config = dict(
    n_layer=10,
    d_model=64,
    n_head=2,
    n_kv_head=2,
    norm_eps=1e-06,
    bias='none',
    init_std_qkv=0.0644,
    optimizer='muon_variant',
    lr_mult_qkv=0.5,
    lr_mult_o=4.0,
    batch_tokens=32768,
)
Each number is 50 + 15 x the weight over the matrix's rms, rounded and kept within 0 to 99. Layers, rows and columns count from 0.

# layer 5 attention query, 64x64, rms 0.136, rows 0-25, columns 0-63
84 73 62 45 37 67 13 45 60 61 87 64 63 55 61 41 20 50 75 69 44 56 75 56 84 73 55 74 72 44 37 60 47 64 36 52 28 57 35 25 66 25 51 53 60 49 60 58 47 58 57 76 56 67 50 28 62 78 43 81 51 52 65 23
48 70 42 46 34 49 47 66 82 36 86 62 47 53 58 52 25 32 59 46 25 50 68 59 68 69 32 60 57 42 41 42 39 63 55 49 41 60 32 49 63 38 64 51 54 55 47 39 34 51 48 62 52 47 45 56 53 48 55 66 67 60 59 37
44 53 47 48 44 24 71 60 67 46 49 52 49 21 55 58 43 53 36 22 69 37 28 48 04 37 23 45 55 44 62 46 61 49 53 38 51 53 55 43 66 59 50 72 52 60 28 44 32 59 48 41 29 59 23 51 40 36 58 30 63 41 39 39
43 33 57 66 67 53 70 51 35 40 34 52 70 36 51 60 55 52 31 36 32 58 22 38 35 41 66 44 44 38 50 44 73 47 67 71 64 41 78 46 28 11 27 59 64 47 51 53 55 37 52 26 33 48 50 34 85 37 39 23 43 10 31 32
56 62 55 56 41 41 51 56 74 42 65 36 25 85 51 56 21 44 58 55 48 58 81 59 59 52 35 46 54 77 49 70 45 48 46 37 54 71 31 35 51 79 62 74 36 40 44 35 31 32 42 49 64 69 34 70 41 64 39 69 68 67 73 53
65 38 28 74 77 47 72 42 40 11 53 34 51 17 61 19 45 40 45 37 14 41 35 63 52 52 44 73 55 47 34 60 73 70 58 65 65 43 85 45 53 39 02 48 56 29 47 61 53 35 36 36 50 46 26 45 59 52 61 37 35 34 27 39
42 30 60 17 52 55 51 60 24 65 55 48 55 74 55 68 46 53 45 51 66 81 07 62 41 63 49 39 39 72 47 51 47 67 44 69 57 52 48 44 48 64 76 47 53 75 21 24 37 43 38 49 52 58 41 57 31 48 67 39 33 66 41 37
50 49 34 19 24 51 41 51 84 46 39 46 31 31 52 38 41 57 79 41 59 38 70 76 52 45 48 65 45 73 48 39 39 54 49 49 68 41 39 50 38 84 59 54 35 40 76 63 56 81 76 50 27 48 50 49 49 28 38 53 53 81 17 51
59 40 46 50 35 50 72 61 89 31 65 67 61 75 58 51 40 61 44 45 35 54 61 54 55 67 42 14 48 43 51 59 53 50 33 30 23 72 21 46 74 60 73 46 60 71 22 73 59 42 47 75 57 57 78 72 47 73 45 39 75 54 54 50
36 83 50 40 53 42 72 29 64 58 45 59 09 12 44 40 99 66 80 57 39 35 49 30 56 68 42 38 54 23 48 60 76 30 46 85 82 38 43 45 67 42 42 71 25 41 65 50 56 51 33 75 48 35 53 64 35 79 51 41 60 54 04 69
18 68 64 70 43 55 35 56 61 65 76 39 56 42 31 41 14 26 44 41 27 54 47 40 66 38 37 46 27 52 28 85 49 16 36 83 52 63 37 68 43 43 13 79 51 72 57 48 44 69 41 45 60 99 27 22 54 57 88 38 60 45 17 41
24 35 56 46 46 48 86 13 65 45 91 45 27 45 58 65 58 49 52 49 45 42 42 51 26 49 67 39 60 62 00 41 47 57 35 67 70 59 61 62 52 69 57 48 64 56 53 44 50 25 48 51 73 77 66 63 60 51 29 39 53 51 41 58
97 76 41 59 66 67 56 45 26 34 42 19 50 46 36 43 57 60 29 69 52 45 26 37 60 36 62 44 79 43 40 74 32 58 23 80 48 59 44 34 58 65 44 40 57 52 47 48 40 17 65 24 56 38 33 33 79 73 22 35 40 40 75 40
73 53 27 74 54 55 35 36 76 61 75 37 49 42 62 45 49 60 48 49 06 58 81 81 45 19 40 31 79 62 32 66 58 36 63 54 59 40 99 44 55 78 64 58 43 54 57 46 83 59 72 69 53 51 53 47 57 48 58 46 48 47 69 68
31 56 72 21 64 55 48 13 06 69 52 44 68 45 67 39 46 94 66 32 41 52 16 39 43 24 72 29 63 45 46 20 55 19 43 43 51 51 60 34 48 45 20 69 43 64 40 39 50 42 66 18 13 45 49 63 60 30 48 40 55 87 65 25
13 42 43 51 31 43 22 52 52 63 30 35 28 65 28 51 58 43 31 61 94 50 37 46 43 08 00 01 42 82 51 53 68 33 63 71 37 44 66 25 70 65 77 56 40 57 51 52 28 38 42 35 35 71 33 44 76 32 46 12 49 99 52 64
73 35 71 55 41 64 45 59 17 56 63 35 59 74 43 26 51 55 48 43 43 52 33 65 54 69 58 35 37 48 63 61 32 36 56 56 41 46 37 77 76 77 54 25 47 63 59 48 50 69 70 49 45 47 52 60 44 41 33 65 65 65 43 56
83 69 46 56 37 99 35 52 56 48 54 37 42 66 39 46 36 47 59 42 33 43 65 55 59 85 70 51 47 73 73 68 51 38 28 36 32 59 23 35 76 68 40 38 47 53 75 55 62 57 39 52 36 54 53 49 56 65 26 57 59 66 64 52
53 62 37 45 44 61 54 47 58 47 52 61 51 64 57 41 15 29 61 35 44 57 60 61 57 66 50 19 37 60 58 64 44 61 50 31 50 59 26 66 75 59 56 35 68 63 44 47 53 54 42 55 56 66 63 44 41 56 70 58 50 48 63 27
49 45 40 51 67 62 86 62 56 40 46 64 32 58 61 44 55 41 51 37 41 56 53 60 34 39 27 26 38 57 54 49 38 61 43 58 24 67 13 70 38 59 42 47 71 36 34 52 59 61 57 65 42 47 67 58 43 69 71 41 40 39 63 50
50 30 49 51 58 48 50 48 80 41 66 56 44 34 41 51 26 49 52 40 44 40 36 26 66 39 41 54 59 31 53 63 64 55 64 38 37 29 44 43 75 47 56 68 20 73 68 44 54 50 30 40 62 70 25 59 51 82 49 34 56 40 34 46
48 66 49 81 56 52 82 28 69 39 46 33 61 46 53 40 75 64 46 41 40 60 48 47 63 39 29 61 30 71 62 62 42 43 64 23 45 50 52 42 42 60 50 78 03 49 79 55 66 37 42 51 29 51 24 55 62 32 55 44 60 47 56 63
76 45 24 47 44 76 62 68 84 46 51 50 27 59 76 54 48 50 65 32 48 58 73 53 53 52 31 60 50 38 99 61 45 57 53 49 56 82 30 57 40 78 57 45 40 72 58 73 75 70 46 53 58 60 69 50 23 63 47 53 38 60 51 61
67 61 51 58 47 41 60 52 70 46 53 58 43 60 52 29 33 24 50 87 56 31 41 73 32 62 47 52 46 57 27 78 42 38 27 49 25 69 27 81 20 30 62 52 68 31 37 37 81 51 61 50 54 45 75 47 36 87 53 61 55 40 81 32
25 57 46 51 39 45 32 63 37 71 63 58 37 66 52 66 27 55 51 29 48 64 39 61 72 49 42 44 62 64 44 47 48 75 52 64 00 82 35 40 59 68 38 72 38 44 57 55 52 56 53 39 44 44 56 54 29 85 71 66 71 70 59 26
63 42 46 58 38 56 51 54 31 55 35 53 30 37 61 46 23 56 54 27 30 53 45 44 56 71 58 87 65 27 49 57 64 53 52 53 76 38 54 38 35 48 34 41 86 75 59 41 53 76 56 35 46 43 63 51 79 47 70 62 16 72 35 26
# layer 5 attention key, 64x64, rms 0.148, rows 0-24, columns 0-63
51 56 65 35 51 54 53 71 79 42 63 37 47 43 62 66 35 35 48 56 35 55 64 46 79 32 44 71 42 14 35 28 51 56 66 44 50 52 44 39 39 28 35 48 45 43 54 59 58 37 49 74 39 21 40 44 39 57 55 46 65 45 49 35
65 22 57 38 64 31 58 46 52 53 44 54 51 45 67 34 53 67 48 32 59 72 45 46 28 42 47 62 51 25 38 21 48 70 58 40 80 47 74 56 75 55 60 37 67 64 47 53 42 33 42 44 55 65 55 39 53 36 66 32 54 50 43 37
49 53 34 45 31 43 47 26 33 54 29 70 50 51 41 42 63 53 13 54 35 59 42 37 51 31 66 53 31 29 45 62 45 20 51 50 46 45 44 51 35 68 57 42 54 50 55 23 59 54 47 39 47 32 64 45 56 61 46 49 36 54 62 62
35 51 33 73 40 22 83 36 31 67 19 50 56 62 39 54 67 70 50 52 58 44 58 32 26 51 62 26 28 50 58 62 61 42 76 38 43 65 38 36 56 71 64 37 34 45 21 31 59 47 32 45 48 56 63 47 41 58 54 53 37 48 56 67
56 50 80 53 58 61 51 66 34 62 66 39 45 46 61 75 43 50 36 53 09 62 58 53 56 26 61 65 70 41 45 36 28 23 55 70 58 52 60 52 20 44 73 61 53 34 58 68 49 35 52 78 30 39 51 58 48 30 44 36 54 49 34 48
33 72 22 31 43 23 55 24 46 63 26 11 77 43 50 82 57 65 35 62 70 56 60 50 27 49 60 45 39 61 81 52 40 38 44 59 12 81 31 67 67 62 61 28 54 40 37 30 48 67 47 41 33 60 61 71 56 69 38 30 43 67 66 45
31 40 55 57 71 50 36 51 39 61 70 79 13 50 29 42 54 51 72 52 43 52 67 68 39 44 61 35 49 32 00 29 72 73 53 75 51 38 60 62 51 47 36 43 46 56 48 70 27 40 85 51 50 44 48 58 75 49 42 82 54 56 51 17
45 21 38 36 64 68 29 50 54 59 78 38 08 42 44 44 15 30 66 59 38 86 63 11 37 44 67 95 33 65 40 53 50 62 53 64 58 43 62 54 27 58 44 50 53 78 57 57 42 53 46 70 63 33 37 63 41 51 56 67 35 51 48 82
63 51 62 61 48 65 42 72 79 52 53 66 20 54 80 52 30 58 80 79 38 89 60 44 66 39 31 61 44 52 33 52 43 52 33 78 62 54 35 45 50 33 59 48 42 51 54 98 47 23 49 64 54 05 44 49 56 54 61 69 58 83 36 52
55 77 54 57 90 23 53 64 59 65 45 73 46 42 45 41 42 86 57 82 34 47 32 31 83 50 59 41 66 44 53 82 48 52 39 59 61 54 59 38 76 54 49 76 48 07 64 42 66 20 41 60 37 73 63 53 37 46 27 39 70 68 16 69
44 50 86 31 34 68 36 43 47 48 70 58 79 69 73 31 45 58 52 39 45 43 53 61 60 41 61 37 59 27 21 94 42 18 71 59 57 30 37 81 51 53 40 58 75 26 74 34 69 65 59 47 38 68 70 76 36 57 99 50 72 27 41 21
62 52 55 39 45 38 82 42 46 50 57 32 50 47 57 62 62 64 41 81 38 62 42 75 40 53 47 51 68 11 29 64 58 60 31 64 42 59 59 57 58 49 29 23 45 71 38 76 67 40 48 58 76 59 66 52 70 51 54 27 63 45 47 70
36 38 40 70 26 33 70 71 46 43 20 71 48 38 58 61 33 67 71 47 68 48 73 42 84 56 35 58 69 36 14 51 54 59 36 36 59 61 29 53 53 71 19 31 58 75 37 35 70 59 41 39 50 37 75 48 66 63 29 59 25 46 23 56
68 62 38 79 31 40 28 43 65 58 61 41 27 51 57 65 70 88 61 50 22 37 71 48 31 61 71 44 53 40 24 72 49 44 68 40 55 60 73 28 22 55 62 62 28 65 50 35 62 35 38 61 43 22 33 31 63 58 59 61 35 43 32 42
55 56 47 31 25 40 60 10 37 65 49 69 84 43 24 57 33 63 34 82 71 91 54 75 58 45 52 18 33 96 31 49 34 59 69 79 41 48 58 32 37 39 17 63 65 58 68 44 59 52 40 47 35 88 58 74 74 61 47 39 47 92 57 44
48 69 36 40 20 35 14 68 21 21 33 49 55 49 32 52 09 52 41 53 39 45 68 76 34 40 47 18 46 02 41 79 49 33 59 65 70 71 59 43 47 47 57 48 44 34 67 05 35 60 73 31 77 68 78 45 63 38 68 48 70 63 44 35
48 64 57 28 32 14 36 69 77 74 67 31 70 34 56 38 36 37 57 62 70 48 73 50 70 57 28 60 52 40 51 65 40 76 60 73 31 85 53 49 39 75 33 57 27 36 57 67 49 70 73 49 45 29 64 39 46 50 23 42 48 72 56 16
50 52 65 25 42 54 43 68 76 66 64 38 64 47 62 59 41 39 55 55 62 53 70 63 62 40 31 51 41 17 48 31 33 63 57 74 49 73 52 66 44 65 42 63 50 37 58 63 44 62 45 54 44 32 49 46 27 39 45 44 55 51 27 42
67 45 45 13 37 31 59 73 57 60 77 65 24 40 55 18 38 41 41 54 58 39 41 26 59 41 41 53 44 08 33 27 58 67 49 49 72 65 66 43 44 36 56 39 32 70 58 53 50 45 66 64 61 35 52 50 54 48 33 65 58 59 51 24
32 82 48 39 48 35 42 75 70 39 58 56 64 40 43 57 37 51 26 51 51 66 51 52 63 56 62 59 64 31 08 40 69 49 64 74 55 56 62 44 45 32 29 51 31 62 55 45 54 45 62 38 33 28 49 50 75 45 35 55 39 24 19 45
49 71 47 36 65 90 46 32 51 60 43 27 59 44 63 39 52 73 64 61 53 48 69 38 87 52 50 32 49 32 74 57 23 37 31 42 47 54 42 56 23 65 58 53 65 62 64 39 28 61 42 51 44 34 51 42 43 49 26 59 50 71 71 38
45 62 49 36 44 61 60 61 60 54 61 24 59 40 28 39 28 44 55 67 40 44 57 17 72 46 41 29 28 50 64 73 49 59 40 60 47 52 70 49 22 64 58 38 40 54 55 63 43 48 41 35 54 11 42 51 46 40 55 38 44 63 71 54
68 54 75 41 47 46 63 69 59 51 79 58 52 62 35 54 31 48 30 48 37 57 35 70 74 49 54 32 43 39 36 26 57 55 83 58 67 42 67 54 71 17 52 55 72 53 44 27 48 50 67 28 56 86 74 61 41 51 66 60 63 54 41 58
51 51 67 55 48 60 44 61 58 29 60 48 30 31 00 52 48 20 47 26 48 66 33 60 71 56 65 37 61 68 80 35 50 41 47 25 75 22 55 51 50 62 60 44 26 73 27 34 33 47 58 43 61 75 36 25 70 05 50 34 17 52 78 25
53 59 56 43 57 43 68 76 25 33 48 75 35 85 35 68 53 83 64 52 60 62 34 81 55 52 28 33 69 43 53 64 80 55 38 46 31 81 35 54 73 53 38 47 58 48 14 50 64 27 42 23 25 34 88 46 20 99 72 34 42 33 59 51